Each number is 128 + 24 x the weight over the matrix's rms, rounded and kept within 0 to 255. Layers, rows and columns count from 0. Numbers have three digits each.

# up: layer 8 MLP up, 640x320, rms 0.143, rows 522-588, columns 0-63
# down: layer 8 MLP down (transposed), 640x320, rms 0.137, rows 522-588, columns 0-63
# gate: layer 8 MLP gate, 640x320, rms 0.131, rows 523-588, columns 0-63
up522:112121141127134147114185094153126141121100099116148119156140115076077147111103094190128112088093153129119089165169146134182119147089127058121133120145133126121147100168163086121134115159163103
down522:138088137155100117111068135142146139134140118136202106118088152111105161081146147083114115133148143145124060130109121082091126120126113093123088112150138164120142179172145148140162147205167117
gate523:126159131138116162143093132179129134129165119139111101130150147095102118133115135138175141096155153112110156166139106162154162131137126098142113185114122140128110121137131137138132177124138105
up523:108124143130135158087138197179153134133100158148131126138099130130119119155096130110097128126143135121164112122112126077154104136095172136103124097090140142128101182129122118152122161096129098
down523:143128128109141138080154076115137175145120171140151113111127087100149088134122108085152157133134169092101137136143110152102142097151096092199149146115158163127122154110106136129127145077105114
gate524:160134109117139155154107147154141111126151094096152146120151123118097135127127132130157105100121148123135156119148088188124135154124154128173124136087087121145122138116116091131142114096133146
up524:068130169130153143091147117124131102111169162107111162115141120097149122144131120125161139137154139119102137141108129075118114082123171095142108163101152126100119117127101116124147137144153136
down524:144160154143111123142142134134159132094118128113161109116149151100100105131083152142160117117117143120121147141166097213133124197098107174105110131143066102154121131149144118151099142137148111
gate525:142171184114107151118156128134104092137144109134158142131142092150119135144119130111107123097110104158124132100114097151099119146111104141117121132148077129142081106149137122137120101109205123
up525:105136143166139093122174145129109110108126103104137145137147160150170138128088118132175098135192127086129088174116116088134124122139115096125144118123090109085124091151097123129175116109185170
down525:123167083147144099134156112131090149129067116092099120105120119106168121108104111126165139173156152121145143155107109098148154128147111125094129146125103122106141134156152145122128171114169076
gate526:150107127150115158176124134108141148126148117116121178137118114149119124128163129087080127141163109096168160137134102151134085098113171183148134117132159127152092115138108163136118137143166144
up526:117109127096078133121127152178149137123094113105111099117120133145128123138078111148154134090110115156121110138117146118148103145131145130108125110103109162144150097135139098146120133040111114
down526:189097139099092103100135172136137131101123151118118153135156140135099118135094119159121141155159119177119120129145138098112147083145151114157085114110067147103151127104113144149120123141105131
gate527:135134146148121161140170158161148102130123107181110121106154123124134135111132134132121148108130112095110128129143163114114151161128120116135139141125082107147124099133116128131133136094120116
up527:119110095099146161154150097129143132150122118135124124133157131130139139129151101117110136159144090112152133129105158158125149138128134094152087112158175132146129153121130115147128112151093098
down527:134136103142134108122128150153149147152103174141102104143123133116130100127122143158155096130121138077182116096115144131104100094174109106117138117140093145108141181097141121113122111128114084
gate528:109128131092132138126096104136163140050174133097149182154131145133153118075108107149130113141144145122113103104164125148128129138119134153177169150151127097143135122117148158160108083174118165
up528:096140111110121185146134110120129172149107141143076119161105157119130128109155102114117102103136131124135165089109120087127131135113150104099168171148156144126100076118110103138178133114125140
down528:142125157088152134133116140121087138125076145148114092104143152155109136121147089121105111146123164122138105143092097104080160100099144150165093071131113140110136141135140130140125165128147108
gate529:123136128136119125113105150131129064105150131124142142156106120141135108090151136128134147088120153120134116129134156123130150120127113104102132118141140075112090127163130115156144108132121092
up529:099147097131144108157141102117119135111148133115130142171158154140145160100156121141097119132128123151112127140106126122133132155144138110162172113130153110135096140093103092113115162126138131
down529:123108144126148128134146121099144152134138168081129113144153174135128147188127098141080124078134115135105118150182115133139130141147144155121116118153113133143050160115135091136156107170095149
gate530:136140094140153123101148112120147146148129150151110110094164150167126148160136123120125170121160115105130106120100158107120115147103152115104164139131114075130110087159131128123121110104173138
up530:171186100092155129183106129124111143123103134126143125093145155187125139125123096101137141107130109136156150139149106152138111152138099157157133142110156158129123102146134131133118092141112119
down530:156165140135143153157159158124119107102051145126137137106158152112105142141149137117110144097138141110169133074119143174207111138138118171141147121122100154100137127117142083136142157116136166
gate531:127126129131119148128139137125125124148177113130148115130096155127120120120130142108135131117132126130129123127120111141123108126129147119150119128126092131105117136141142139118112149134108122
up531:098124117138113090140124135133091110132236126081090125122138120163150079123154101095106088178102135165148128123105138132126162149122135086179103139184131141099132130150141118120098130150168142
down531:106165098143093075114117136099103119129218169095105101104146148144085054092195136092114096144160096120155131139143117093143124141124145126142169188153147137100114162156151106131089101138148135
gate532:141179099132156170132119136117100103094166146138084114123116120096125090142151147126165147126151110166121158119136140114127106116172132163130136142096095145101196113144143100142133083117136097
up532:119175117103133135140093111192148153149127139176128142120149139151152086078132105141143150133111140079132133120112123126175105107149137144164115089101132139113113109103131144117189139105131147
down532:155129147145147126126147104134115151077161102165123121077146126100109135126124163099079138136140142150148167139138118135107125137115148092145105109142137117150112130080136107116147145128146134
gate533:169132118129177098113121152102135129133135116155089127120116167108136124118146170057107128146121179125118123113114141120140125107115116124123101123137138159125119136128123140125148127155107115
up533:140125124113101140170124145134149114110121109114145109130095101186065110116128105132150110122132079112145130124094114148129134117109164133123132122160188125145131159142117093107164138115114140
down533:109128176102122148092083160112168082130133135160108139080116107149087139138147125148097090111129164148135127089083134125065182099131131177114093082148141140112146122095114123139163138172132157
gate534:114164122151139115130122114103121149153175196122092162100160120101117138132120154152122170148144156138123141131110126129085165122149137109154137111115159111143148114117130099143128165122130158
up534:168107127147111102130141178142125106128152119170080103114122107130125083177136143115162134121147145109095102095149138128147105174124079141053118127073081116146103169135155101095161133093135090
down534:146097159114147142130102127096090155137075111094148123102129154139153127132120150139087144128119139127125130116119152160147089171098095162144112138158098127123163127160118186105085110153115142
gate535:149156140102120166118149150121148123137145116144104139135084113160112149108128085123174113130132157128142132114149094116126149119116114167168102154124131103138096120142114124162131138127156088
up535:146145099133146135083144140117130159123099200121102133143129107148145083118153106143136109139112138102112109168170141128130140079128118106103136154106135084142093116118083121107116146112149101
down535:105153116176091127131086147109148147117112125160082116129134068125117129119115060159127074091144140118119108101143141167071133103118155135099157101137166103107101139065151103109129216132111116
gate536:133114150115167138110146141114126120181179143122153094154100104147086123147126156084096147096121136097123158143108107151064143065130154158131177178117172144120138120138122127150088106111108185
up536:166114151099088102163118133112148118098124191130094180095114146116121142103091071175113082115137136127117125115133109161119133135119109126150093134158164136162100143141062106130121148161134101
down536:128143136180109141142154123138124136122117136104104128100141131098144101121203137180139127149136135188124085053103134108141117156106143150127085152168110172150132164140122133115156176115131146
gate537:155125116101129137123143120117128133110157121120130112122137111125119146150151105138105095166137114124100121154118108113138104157159130069154105115121103107125115145073124140152123141168135082
up537:105077123149074131101119145135110104144142166141143121115140141162157136074130148129115127111118176099102148130152141102135143142158094123108104148148092139104095165095144070131146153121086158
down537:120108134118186124142134107145107157121164178090136102139103143135100150097130114124094145105135162136125134136103150138121099089147108104189162139103143110152136109118113168135143187107150180
gate538:099122135122120116117142143167149105113166120132120136137137144201118137117165131141112116160113127115132147106188137128094130119142127184125128152134108125132154118127150124112129113177092112
up538:109119155110131144147124165109153108166106120173079098080109097135127140153162165124149100160107099112151132105141103074113115114152129122165117099147122108165128161110145176112128158112108079
down538:121141154138134125109120133171152162152117139157129120141150104110151080139132129109146103153134108151138129181131096114093108120119144097123103107119125106155122162157134120093168112113068149
gate539:162143148130152147123115082167154169135153161128125095117088132116108104141120156137154083163138078124144106131138119147110123142117121123111126105157128113130138133101113147117137140166127115
up539:111149081159113126123081142111105112169111130145106168129125133097146124179133110163113131100097154103154142106137107128150145138116145117150124130131122119121125175132125127135110132123148123
down539:082109154140079120096103134115082149136156135117145142142139122145131105109127131150141145127171155146117110133148115132112114091102130077153129152107136095084131150140091166162111150086149126
gate540:104162109159114095134139139104120138105155128132101090128119096121107139164142105143158149134104152152113073124104137095096144159107103131119111078126110106132160116126157143123116091159103166
up540:163138127139140110062116120130117104151131141060095166132122160139153180139099114128140145127141122147094142136131109136139118097149085126109100101170077108134105153131198124153119110136115134
down540:122166116119187123099116128095099136171093105115138163080133118143131135143096125131132128142136101126102139168163148099166123100123117155131144128135114134152107123169153155122163114171133064
gate541:124117113150118178146162119105145151168156091139140122133112111098152097126116149126094122139107122113101164097121085090100122092114156161075109122145119066137131117149133115110121135136109180
up541:155119112094150133144155139126125124154165133115118120154133135139162125081148136133128102101154134152119175082125118152161086133148095102093151133129127121141098085119095133114126118126115126
down541:185104125142111141142078144159114127116146106125092193120108144131124161149120123115119103130115146135113163091195134173166122134119149141154164139135101126102110107136117120121122117122110146
gate542:150130123113075120140108115116123126119159156115163128157149134131137113107126159130118139154110136157141098125150136172136147118108133104156111091101136139153105135133107132118124122143158134
up542:133175137078100122154115113081149120140103137114113122169148097084112159148151144137108186102106100186126138144132112187120076123150136121106084120111132137142130097125134137133110155151128131
down542:155132103069151127106102133142129144148133135147137167140121158131123183136155143114081136084152146176146067156152104108128144115133111157133140125084100122176120097139089127114138120116174156
gate543:098140162114148169116126098073146113133165153110141160152118163127113137140124081131197086158124155158141159096147095123137082120106096159122125122115115091107142150161085061118171115155118082
up543:139144114173143111137116093106153095141098129107092135121134086148134103126173143133117121135135122089127129107147106084135169117088143122132116134153182096161100151162134152158100129113106134
down543:114142109121138114081112150166131099139129147146135141128139130164131129111106118089175141136129100129101128124099094135162156145115083116100121152122129139128141153120126133099145109162138081
gate544:155131134125133163134086131104148138120134137132107141173134112139112140111143131129121136152159137097157114129141149131141101163122069128145082118163127140107149161094134107133123133158137107
up544:158145131131130112140110158137123164161147130141117112067099166105130109111147107137157139114108109142128141125117130131126125149128130139151147107115110129166128157109154151149084155140108150
down544:099139112162136156117129152109146111135148158114083119119139147110147095156124148100153120113119105160118148122111143108161140137118167140100125165165127068161116150103086115131113137124110123
gate545:140109111085134129159117144122160132141137142126142085132111148146140107178153120113127111127112149103090094140123108112130106146157151168118172127139078112130119119168156185106111146121081091
up545:146148130128094159114193091115105119119139173152096150116082101184136120135159104138129113135104108168120162167074139127143155136142150138103181092136122129105135148130115113122172143176120161
down545:130129149126150130132144094124129130156074130113176132125126121140114151131123191052129119131138130131171106144154132092133107124115150110150083141122157128114088148128132124131124117098105088
gate546:133072133094143100146094147106130110127142157133143104131132137133136089132169121122111107128137123164128094117139155113111079115113090155147172131185107129170140102112158090125107120116133138
up546:140069150128132136168137125125143131134102095086156071174101095155101107073110161112108123110178135138142121164132155161112108106106106125104138127160110160099137143141166112120150164142117140
down546:099115148128156074093061110120161097142099119161088160102130117105145128128145129117148120177110106131122096147127172134130140082118152069139117137155146131154114121155136145137114142126131116
gate547:115167149122133145156148080126144095133144119125141112136131134132108141129155127087137081154131099102125119065145140120112124092091134159117110130162115121103115116133121114121110166139117106
up547:081152151142134148134073099106137127118102089141109140138127125123103142114121157095127152128138113180138105096114087110122110161127141173129097103167116168099146127123209131132138123121105149
down547:111163131126196150161116114125070164102123094141176124085099140137145122112156096086100155148118147109113111080130125085127109165097118182135108101134103139122099097145134149151098115112138135
gate548:107097138115097105131130150133178145082152115158123080156092111127125098147128116130192173125148124133103081105121138134113116150106161105092097143178122106134122140118115122128110147124155152
up548:144171153091078143190122134131129115137120151131157146112128133138071117102156150136127108162144135120125096125119135134159156129131146087131152127147150130123143111139163140139157104093093086
down548:117104142156115133156113122172115141110181150111106136160118110132145121125118123165152128089135149120100104125090109149134150147147177151102136173168103125150097092127083167146141100147140091
gate549:095146091121095126128138136098128123127167096127130118111111148161126108162152124129082121135144113125103111112132127135112148147138125089122131095114113062125140131135115119180116106131129107
up549:138115108135170088164120117137147112140160161087125157103092147149147135102153141120127160155149108135149160116134136139137137090112112142183129142144083099118141087091139135154124085142105107
down549:122126156138144107180147135099149150173181155137170151098081157112111096197152128126173137087086130190075129124180170157078116140103058111138138139144134087055158118145163116155139112199103148
gate550:148132134132174160123133165138140099110162113148102103111167083171129142096093094148174122096140138115118121143155157113086119110100144143076114120110142084166100145067149159139127181143134082
up550:139131151163102125163118158121136153172123126187124112130127168126092111115162126165119082159125136149111159089146124145135155124122102109137154126138108174144144105141095130158140101100122129
down550:070135097144154146115131123088146106100187099120132127152104118103059136143118155105120103128136113129133154092134160173136136087134140151140125085121093168171182130117141112148147121088154145
gate551:110144118154143150144137129135138145128159128122112148159144149136126110134154125144123133142116131169128088141143122162139160122108133174117126148157142114133111147131106125109167114116111155
up551:107134113126161098121119109170169128126142133159091139150111123131139105117146089145125175125136114139136111121156144156151129113119105131123152143111080144143116116092159109088129144132117157
down551:090105130131151137167146109140171133150136143136124118098123145136119131106118151115126121114117133145115120126165096172153136113152141151137107175184137100121138123171127104167116105116158140
gate552:098099174125154151123109166125147136093129126163156120101127150142091151107134174108152092116129120166132112108100134080128132135096124143155094091109154105109109126113146103132150141093108117
up552:117123101133152104135104172113139131112102130134136139113086132155142116191102162130153110119131145145125102132078162109121096135129099134146125175106133119106160127099114132135122146145139110
down552:082129142119150125147144141086144126094170111138121124171093142104127114153118143116134172104124093136149115129121138094152138143163118115127122106089160097115148149127131115113152120123150120
gate553:150139137113158107155172178133149093103139138114157173179167130125166075116123155161148124126151114132104122147195173140128118117142103118129117152120096139167131143132135110103101111137171078
up553:139154090132057119121131142172128158111096152110116128122123154121132104148095153176163101171147086121087104035146128143146060151117113148110147120157127160085158141113134131105118125142149180
down553:121139132115138109100153177133148127154076125128114145128112102092112133087176099103118157111090168094123126141130121120093160129137118139124154151101121147105152109132159118123135129119147149
gate554:117157164103125121112156159104147147097156122137147136140164136139114131128108133127104123147114160104067122125053132085139111174111164135069158140140104122104141129130138151141101108131124167
up554:131160127154146112135133135121122129115125164132122104128118117160138153126125152141132140121134113152138143147197166126168122109132129144099100136189058113135138139159127169102135099176104098
down554:118154132143122164128090124164095150076114112179108161149119109142122180086130110110090129087148102158134091154166138135156134138172181174171177142097118083135101120149150122133122112185085085
gate555:152150120151093133109119126139122133091168146129130124115180128107147153107100125140126138104109127121117141158144146128118116127134124111126139141149155119152177087123097156138120147121126118
up555:128098139128112107142138131128141129155144115131142108125148073090148123143075155135103148138094143122115128167145138130106129107111165127122149133120144137117117144105150164124104158130118113
down555:135095135130111114136097133180157132164151171146116141150153095150127097101120127145153131127132143143204055090162145148138135091093100141150115150133136118105133124127137165101121126165154153
gate556:149158095107110141121125138102132172138143100133110124083134129097092161130108112129145167145118076102126143118117059131125137118138127131112116114144143166098153145152120131126143100154181122
up556:128158141102138155165128177090103119148115111155109116131074133122090146119135140137123154112092143145166150151115111130131127143125116127121151136094135109122117122115138132129136149126167121
down556:116187104096071116172148146099056116111116107117106121096123131099125126144121116117099159125105093111162117129154111120117100154075132158160137098137065118153148140115135119137088102148136117
gate557:165049166168109147154121129119106127073170115186110129150160147180093126156119137091162122088118109086151158101109145161122114129151143137141130142148112133153135108134127162113137134153143099
up557:080147125158131138128074139135109153166148147156108178118078157137187123121123103108116086085128132161122158123094062119151158100126155113183083111146121121116132121102129123156117135140118141
down557:122135122139132102173132162141124120145172151107126142120080135164141084129084109119102137131120130130105087140109163133135111148144134146164087067096120108113135113103058157196116090099078161
gate558:099099166092204127115136116114100168157139131088096127135141133112207132104154098149115144106124119138132100103176110119148119133093100185118107128122161090115114131114160125122113122151184056
up558:116173140126149157131120125129121094104118128152126124156108126112088090152142155108132122110129104127134145165138103124120111123110137141098132113150124164081145131148139150091120143110128131
down558:088103140111129111120102104120084143123104132125125142138122105121118135153130132090134121116105111171123118139109128149095141100119133119135085149135116148137170100147142094189093100117137114
gate559:172153140143143137074106100103117143123182131128170111081113147178096125116116148148136130119092119192085166164109119124157115133097140075118138106138135092163131149186094127143094169116174122
up559:115121139102115097100105135099143113138114104089160069142132155118084080131144103154097095091116136137084113143179182067140095156108140144115113102156140119116120117137134128121143122111127109
down559:144133112161103081158185101126098134105057177146099126082138091164160127117124118137112161126131163159182159128133095156124114152127120083145093168143138089107161138129112128133137098128133146
gate560:171161151050137135132143173144112112132159131123105142146131131130126113133169138113184136127162085133127129107125126141119120135112125137127183128113145106183126139149127125115114118140134146
up560:118093126074134118102120143145093136104160145118161112109098119113114120151136176141090111112099127071124158113152118116126092131115091134128172107146114157132110125095116123113126100137121143
down560:167159153097119107124113151139144088141080125098106157147123140154175107132130131128157135153148130153118131109124143126118171129123164118127104178110111115165139172125082164135085110124127099
gate561:114133146121162108113116164135147130109120127141127121132115131091139108125108130111142143140125149142132116139178147143143110173122131140141153092129118105132127131097107145120143126138096095
up561:100133148127145133118110155142116089166149112123151151141094144123113125126160072077096158125137141155091090139121143146078149152121158104091099165115108119141156142143118134106141133135089115
down561:134140146077102122140169138147125080121114133138118122154140107137132123154103144122132163130115165160113138100107093145156106120103096165160167115127130124129131153134099144152108150117169104
gate562:113143123126128120117138101134116134119129155148114152122148114107116134099121163124144152141126166159112138137126157128119127141117122116125123138111178116114157110142107138121133123109139147
up562:103101100142081133134114135109134128112115120140136104096112136109131128142121121132115134125086120122118090119114139085121118117114115146156150160130143083169138105153140133103141163152148142
down562:121096130110151134142136109117120114138091129120133103129159164132123142121150095136143079138129163133097129160097122159154125117122152132134144094104128168131133157122141109111124115118139139
gate563:108086141121158102141157148116107096146136131115092128121186107123120134112187116134117134123134135125164139105174085121117095164156144149083126154131140091188115127134151096102131118111128132
up563:080129139146167141116139115081148131109130106121140134123161167149162117090133111141129065101110122117127133126091155158142127130103144157117124113091115129108168101119137114135121118161148130
down563:155158208095133138128136133153082162122053117143114165124122131116122123131132093122147109185106105130150160123149139127139111144162100120162145127130108136134141099145118108117114118130150148
gate564:108077134151088101156141087110130124178102114143133114131135097137150137123138091074117130138122098131129071140134108126103115102168150134060167158160093126147129139147121081117075101107149139
up564:124119085140138114121093112090154156146124150107141129144125115110106109105133111171112102093123130137165150164160139112115166155148134139126157105156171113101111120133110126153107174154169103
down564:157112138152125106074124147117139124092100100121089109175073153094120096151093123154092127143122120121135138154138130132084123167123127136122132166171125115098142097160130141106123154096141146
gate565:153137154138144125142146090090069140126133130137112110143088143109131108129085078096151097175142121111123090125109121136086098197157103134131112153137157138114117120182143109122098130151151110
up565:160133114112114135138069129169100146151132112107154128153117068109156090080119104130145141137147124124132167137142107135160084125129161107115102150094118137095138155154128116170127184114094154
down565:119140118153114137135109138164128125076133175157117126090092130117149139138147158143196110158160149102114101110115147152100135088131117199159102118126114106124128119111145156115130157134139102
gate566:148150156111095102115128127127100153085159145130126142107147144160153150077105132124145165129096140077132109101114122159164117131118114113098116151165148139118084100166145120172135123169096103
up566:137084120104115128128112080089102147143156159053141129181129133095126132125128133090133154155143185113145114097121142112142132143151124126149120141145118117143085130115147129139166108113117127
down566:123126127121135114117121116132141118117134123167119140159108126143143088113080108150168147124136115187125135125110142126104060115150141096084149102164108129149128123129078142098115119102105151
gate567:143123104109112137129123141115128104157134131113099128124142125122158057117106128153136119111107097092132146143115116053126152124100155107123106136126139164130125103112154112115123097098115088
up567:106111141126133118166128154151169122136089151138142154137161147148100147143104134116180131103141144100169134173095199168164155108084114098149126124095149134137148108133171148125085140113155125
down567:123139169138105111116161099120133117101107112139130094149096126113102147171134133109155119126106119123157106138171102187127125193124137155099156133139131079118142116148132142123150118127144136
gate568:098111145126170136153111122143139100133137110157112101127139123147066156142138116077130130126141087146135106117139126107155125129123153096173107137096104134156141149090159142151105126128117121
up568:124156081141122158121126114121155129162154110131122154113118143153101157136107139163182154152159110088119122128147112127116100165134143094121123127117119168123107143129153126125124129149079115
down568:084102177123150123125059134100106087122135155142105110130156126096163109127152097128115138162152092156163103120124133149141107115117097131143113098165135130139126100159148087152104147132114117
gate569:135113088141132130132154162121138125133132140140100137144137127172091121110145097152130121120122136131137121109154105120103128140118135079114095126130133106130097127113116148119164139144095134
up569:095097146164168093150133076099148155174110094123126123151132111112128145121150142128141145148141102116059091130132126144084134122157112134147134143138094126144109157130144079130117116111135109
down569:133144157159179094080138128122141126201119143156123145135116118097148142135130090151140111200151140117149117184123116189118086131135156169150122206097145091155118125121125125111169154156122076
gate570:085152150145107143155114105106146108170147148120106110119131101094110142135106100118140166114132088131148112131128130141107127129127128151129130097122126158131117088146150099155171113118115122
up570:122170102109130141137065143152128090156121140160092137125117130092155114139132039142163131148084110121117159098119153141115105096122151155175146093177108137162125121150070143172105151108106133
down570:112111119137083086135103153139123052134192115132151146130128131151146111096138165174095148147139117136076130120123126146103100142124135157134114129142156131115094110169082158108141119134104143
gate571:171114080111122139138119105133146128110158155112112106129157127101102126183101111073122167109167134124183107125158127160172113103155123123154099132137129104114100132113123159102115144130152122
up571:156133075105158093106113104093120131140170151114116115114109105144120108161117109121107140133156124137152099109135136175138135112138085133120090155167135140155129090119125157124174129121158141
down571:117105098143108097136098167165107118108130105139107118101193146129126111123107111104117123056130181138161092121150137160140139092099126107135107109137207082169122178124103108147174148147130134
gate572:124159144165145131161130142118123154165158108135134120132130130143113141087119111123059082121077169097137145115135154103129151107111158101087120121140109132117124106143123148178140126162120085
up572:138106110133099125142093117148132074077119146147124132135128111164117094114127115157153160136127186159156124131108128090095133130133105153146132084108151136149091157111167088101138101147124099
down572:146116121143118145144133135122123136127153111160120154091132115142159142097103085158119111131111136101123161149123120105149108154159102137133149063149145116125137175133122112147134105119119168
gate573:105115105106154122145144123120103139112129169132115103160106137150179118146142106166114109135165101112090102115097126135130152096110109145119094133143158112150103166136117109133121088130156147
up573:159149098110120174122146098132142140153122135120115143126134117152098118125140112178129136170157099104152149128110141132120135154142132131190215129103088154144142116146117097113098127097115133
down573:139173126117111126140122137162103082070147159138145140128129107141080142115184089139166117160148095173140189087140129111115125151141130110168171147109141153116111130152069142110126120183112141
gate574:143145124144189151149129114119114090103150152184126104135166129085069150144170135134121151119148127180112159124166076110173133132069147118114107176127212107132212121140143134145152122125107171
up574:143112110171088132140152125117168084142144078088105144166128117124129157124173152125148102080152076139109181139123118123128128162163084129127113167185133131107157114148157137106124108155107156
down574:157114137131135125104122137124199100098131136141129151094093098112127075141126118116136152116124107162101157079124135136149144116095153138148120153087152129140126104109123147119122125125143126
gate575:127105142125097100114123119130143108155134147118116173153104147131128185131125089102099153121151139153066100169116162119106175103140146154106137102101160114138179116178158129159128137126101105
up575:121120131105144100151130161095107099127123140111147116101145117126106131123128165153092146148126134145112119137169171143138136151115122133127110100134121165136140116161134164132157129134134129
down575:117120123135152145135187127103128152108135141163159159098121139138117126104114137135171123115118130148113151143166111125135150134139104139095114124082107109120110148142092152125114116092113133
gate576:112129118140141153153135129110104133111158110108166145142186124123091161114121147151106179087115091144142113128146124147117133122183138127110116122094173106145104175140122146158115155099147138
up576:102142110160104148127158111066117124135139120123104164101166123124144064111121156139121162139130115108142110139115133089095098172128097133138137173128128124143129167126123142127122123116082092
down576:097106152159123135166093135113129148146086154115146136153128119120150108088120112144117140157108135107141114084159154103150112089131122114167127098116167170146113134099169139098076139170167139
gate577:069164120156114105132110153132101135103134159136102139142113141147152102103103124107157102113116149170105169143102141155125107111165105155164129124162145076108088144101108150137134125120150100
up577:148100109136168162160153118097126140112123098090192141119143141117133158129145138104160132142135154148185138127126119133080160134107077101179133162148162096173115146093136092136150150104101083
down577:099150170119164091144145146123109127124149075130129130143141113121169094140161102150094120143124137122140134151148127136083131144134140105161149137138162107126154111100093126141152132086123120
gate578:115095118115182107167109168134122156130195104137115108122155117143100118101155140166151170127145119166093111143114138132125168104096114116134130143091074159117139150112162134124094132180156088
up578:161136143145118110137112087113145188127144139109143113147131065135129130150144147136121090130158117139109087118122141110168136165138125086133147149097135161197122126118140138111152123152173081
down578:133118174169126146149076088160136147143148121100114139130147078113105113153150097116146094133102120127137093070110136141132124143132155089142120114124121117174145140106104117146104113114180117
gate579:156099181142127117121090118134104117169162093115141120133159160129088099132106119124163140104122093103152143106130108167158106102073131127092119123154162172142145136139161141109154089136151138
up579:119119120156150134130113155150150134114118154123103143129133164166149116118114114106122136124175129178186157137139179173150108075098094121112109107133153151106103154097099080086124152114160117
down579:104136162166138117134141080143140167112136110143112105075114128136142089144115123110108156127103137145167157135120153088109121112117109149090111117112134100146108128127101142126093111128142103
gate580:153094120131126122156108110093148099097149158148131159140159138136160099072085114089135132123108136116117115148119092144120149173132150133119089155164099176107127135156131124124121088103103112
up580:094133162145139095159117130097082112107126178117157106122141149153114126143166133150110088120153138108125140148180124136145096169098106155118136097130122125082170171135139122109115110081155138
down580:107124118171167121145128116156096137130056166114135141086114155140148112118154118146122139136097108110136140104137112142136099156132131157148128163156161083140114112171094172070110124125128102
gate581:110179180109148137123129092142160093102116141130125110154120154160092172101147141193120130167120131151117125116135121133159126151138110118162154150149146110122151131145115132104122111115139110
up581:140126150104130112120095120164113078131174158132121131100144126128115128110145132162108127140125141153107171085142112102152174145132123118177097104155138124124124193136104109103104098151144138
down581:081116114150108097106097118116113168088072143115166117085114133122135103122132130098125152120112124120135166120150107153102132146161135144104131105150118103147141162145094127104089112073142160
gate582:136126108133097126151168117145141128159120149161102121137106157109134145113146169104098144164105128116170093151161167133123156120100079080154117131126136128138111099148088104136125149106077122
up582:147122137132102142125136124125127156147117134139093134136124173133118127136110142132104124137115155120131119138147168142110155156117124104116137138115125134146128107144121114145128126114114121
down582:095185142097128125133099135126137125108140078142157136120155095138129112139122087119143106106122103119129143110114091119156085118129154163112125108119113139121157169116175159117144132127188135
gate583:112199145129120118105145106129138136089154097109117188141141091152134119101135172167096150070118110143093112103126136110176161109155128102134118127102140127117117133131130139123125126152138096
up583:106126111142104133110132122136095113127140153139151113140130127157188166130131157132111099094118144105157123152141133139141119127154175150075140125149116108140115087153122175126138140133119108
down583:151134113108117177135095082139114106158122116178135153138121121105132112125127154090146145117112144142093092094134135147109149101148094106133149127133122185119170105133126128125132097150092164
gate584:114140141089210130119115089106101131142142145167129126135134101138124115137173125116115137107144155130133110146131158123128174126106118130088131166142148077144151128159117129180154143128116132
up584:115145145163098132074150129100125156162149101129117143125107138141092138127077141162185133139125122117083138127076095101097154128124146129117137106154161160165085123130145149095168132139166141
down584:134153131143138086171105132132082133150139123106150125114169155166098152145073146101162108127048135102105149156102129122137124134151145149159103133153113111148117088154175122105122147108141119
gate585:133104146124139132121182137140132120102139169105097106132093111080130074165127128115124145131141089147121121128067167125113096142139165136146084112129153137113095128156143121138139153144120147
up585:130156146111148089114105121135121155134142144111160114134118136118141083102156150141140087105161125109144087108127142131129121153150124154158124128157113108125089152135137095146099111120138164
down585:133139154160153118117148134112199140110137142114106118114138108141141151106120089118164131162163145143108092086142099125138082113092140154129090166140140125103177089139121115117131175120114110
gate586:196143142169127144094145125094104062121124158117141122146099131121148112147125137108119146118131149057155100128107107152099127124130151124147143174135094115116172166071087120133108133114129143
up586:123167127145140135127135127102111103145135140144108093175096128102136126100074092123122161119102090086154135145161148120150088140129163110138132145125110093127152152127129099097066131150153144
down586:143110151138110121135134139117131136115094197117111133119110139118148124128128149097127081134111135114112093143135091149140151151170133085115112101099094117115140135079133120102109139148163141
gate587:148115127123125117085128109143135142136128121143149097098149098146146132131089103113164121090119123124136112118124102158126104129094175142112135124143116162105157066125140142147101107123140156
up587:128137109100137149152127083170113112127125114161120122144137107143123127127096104095117112079113131123113096129128141117171101139152122110097100161167132107132165103100189134128131113129107117
down587:110145110134132094114146137156133124114077129139105103122140120146128156098124128108153129184133116126094106108140129107065119143121160128124147126145137149148143150101125139132121080174123158
gate588:166169129104166132121121153112118131141140130099100139107137129136094105139117120180111116140122117093159126139082125107151077161149122134128132124152110075155139111109132129110086144163173084
up588:112132144145126116091130145135125170144111118130133124129127118118162115117116152116112185108156173134157142100162117134043114149113092152146143127097110095119141139131121131168118125120158168
down588:125106099117082137121103128116094094105137119132132126107119145170099179137118132124091136155140135154117136119181155116084138123154059147155105143157141146138160129163103154082167122136095140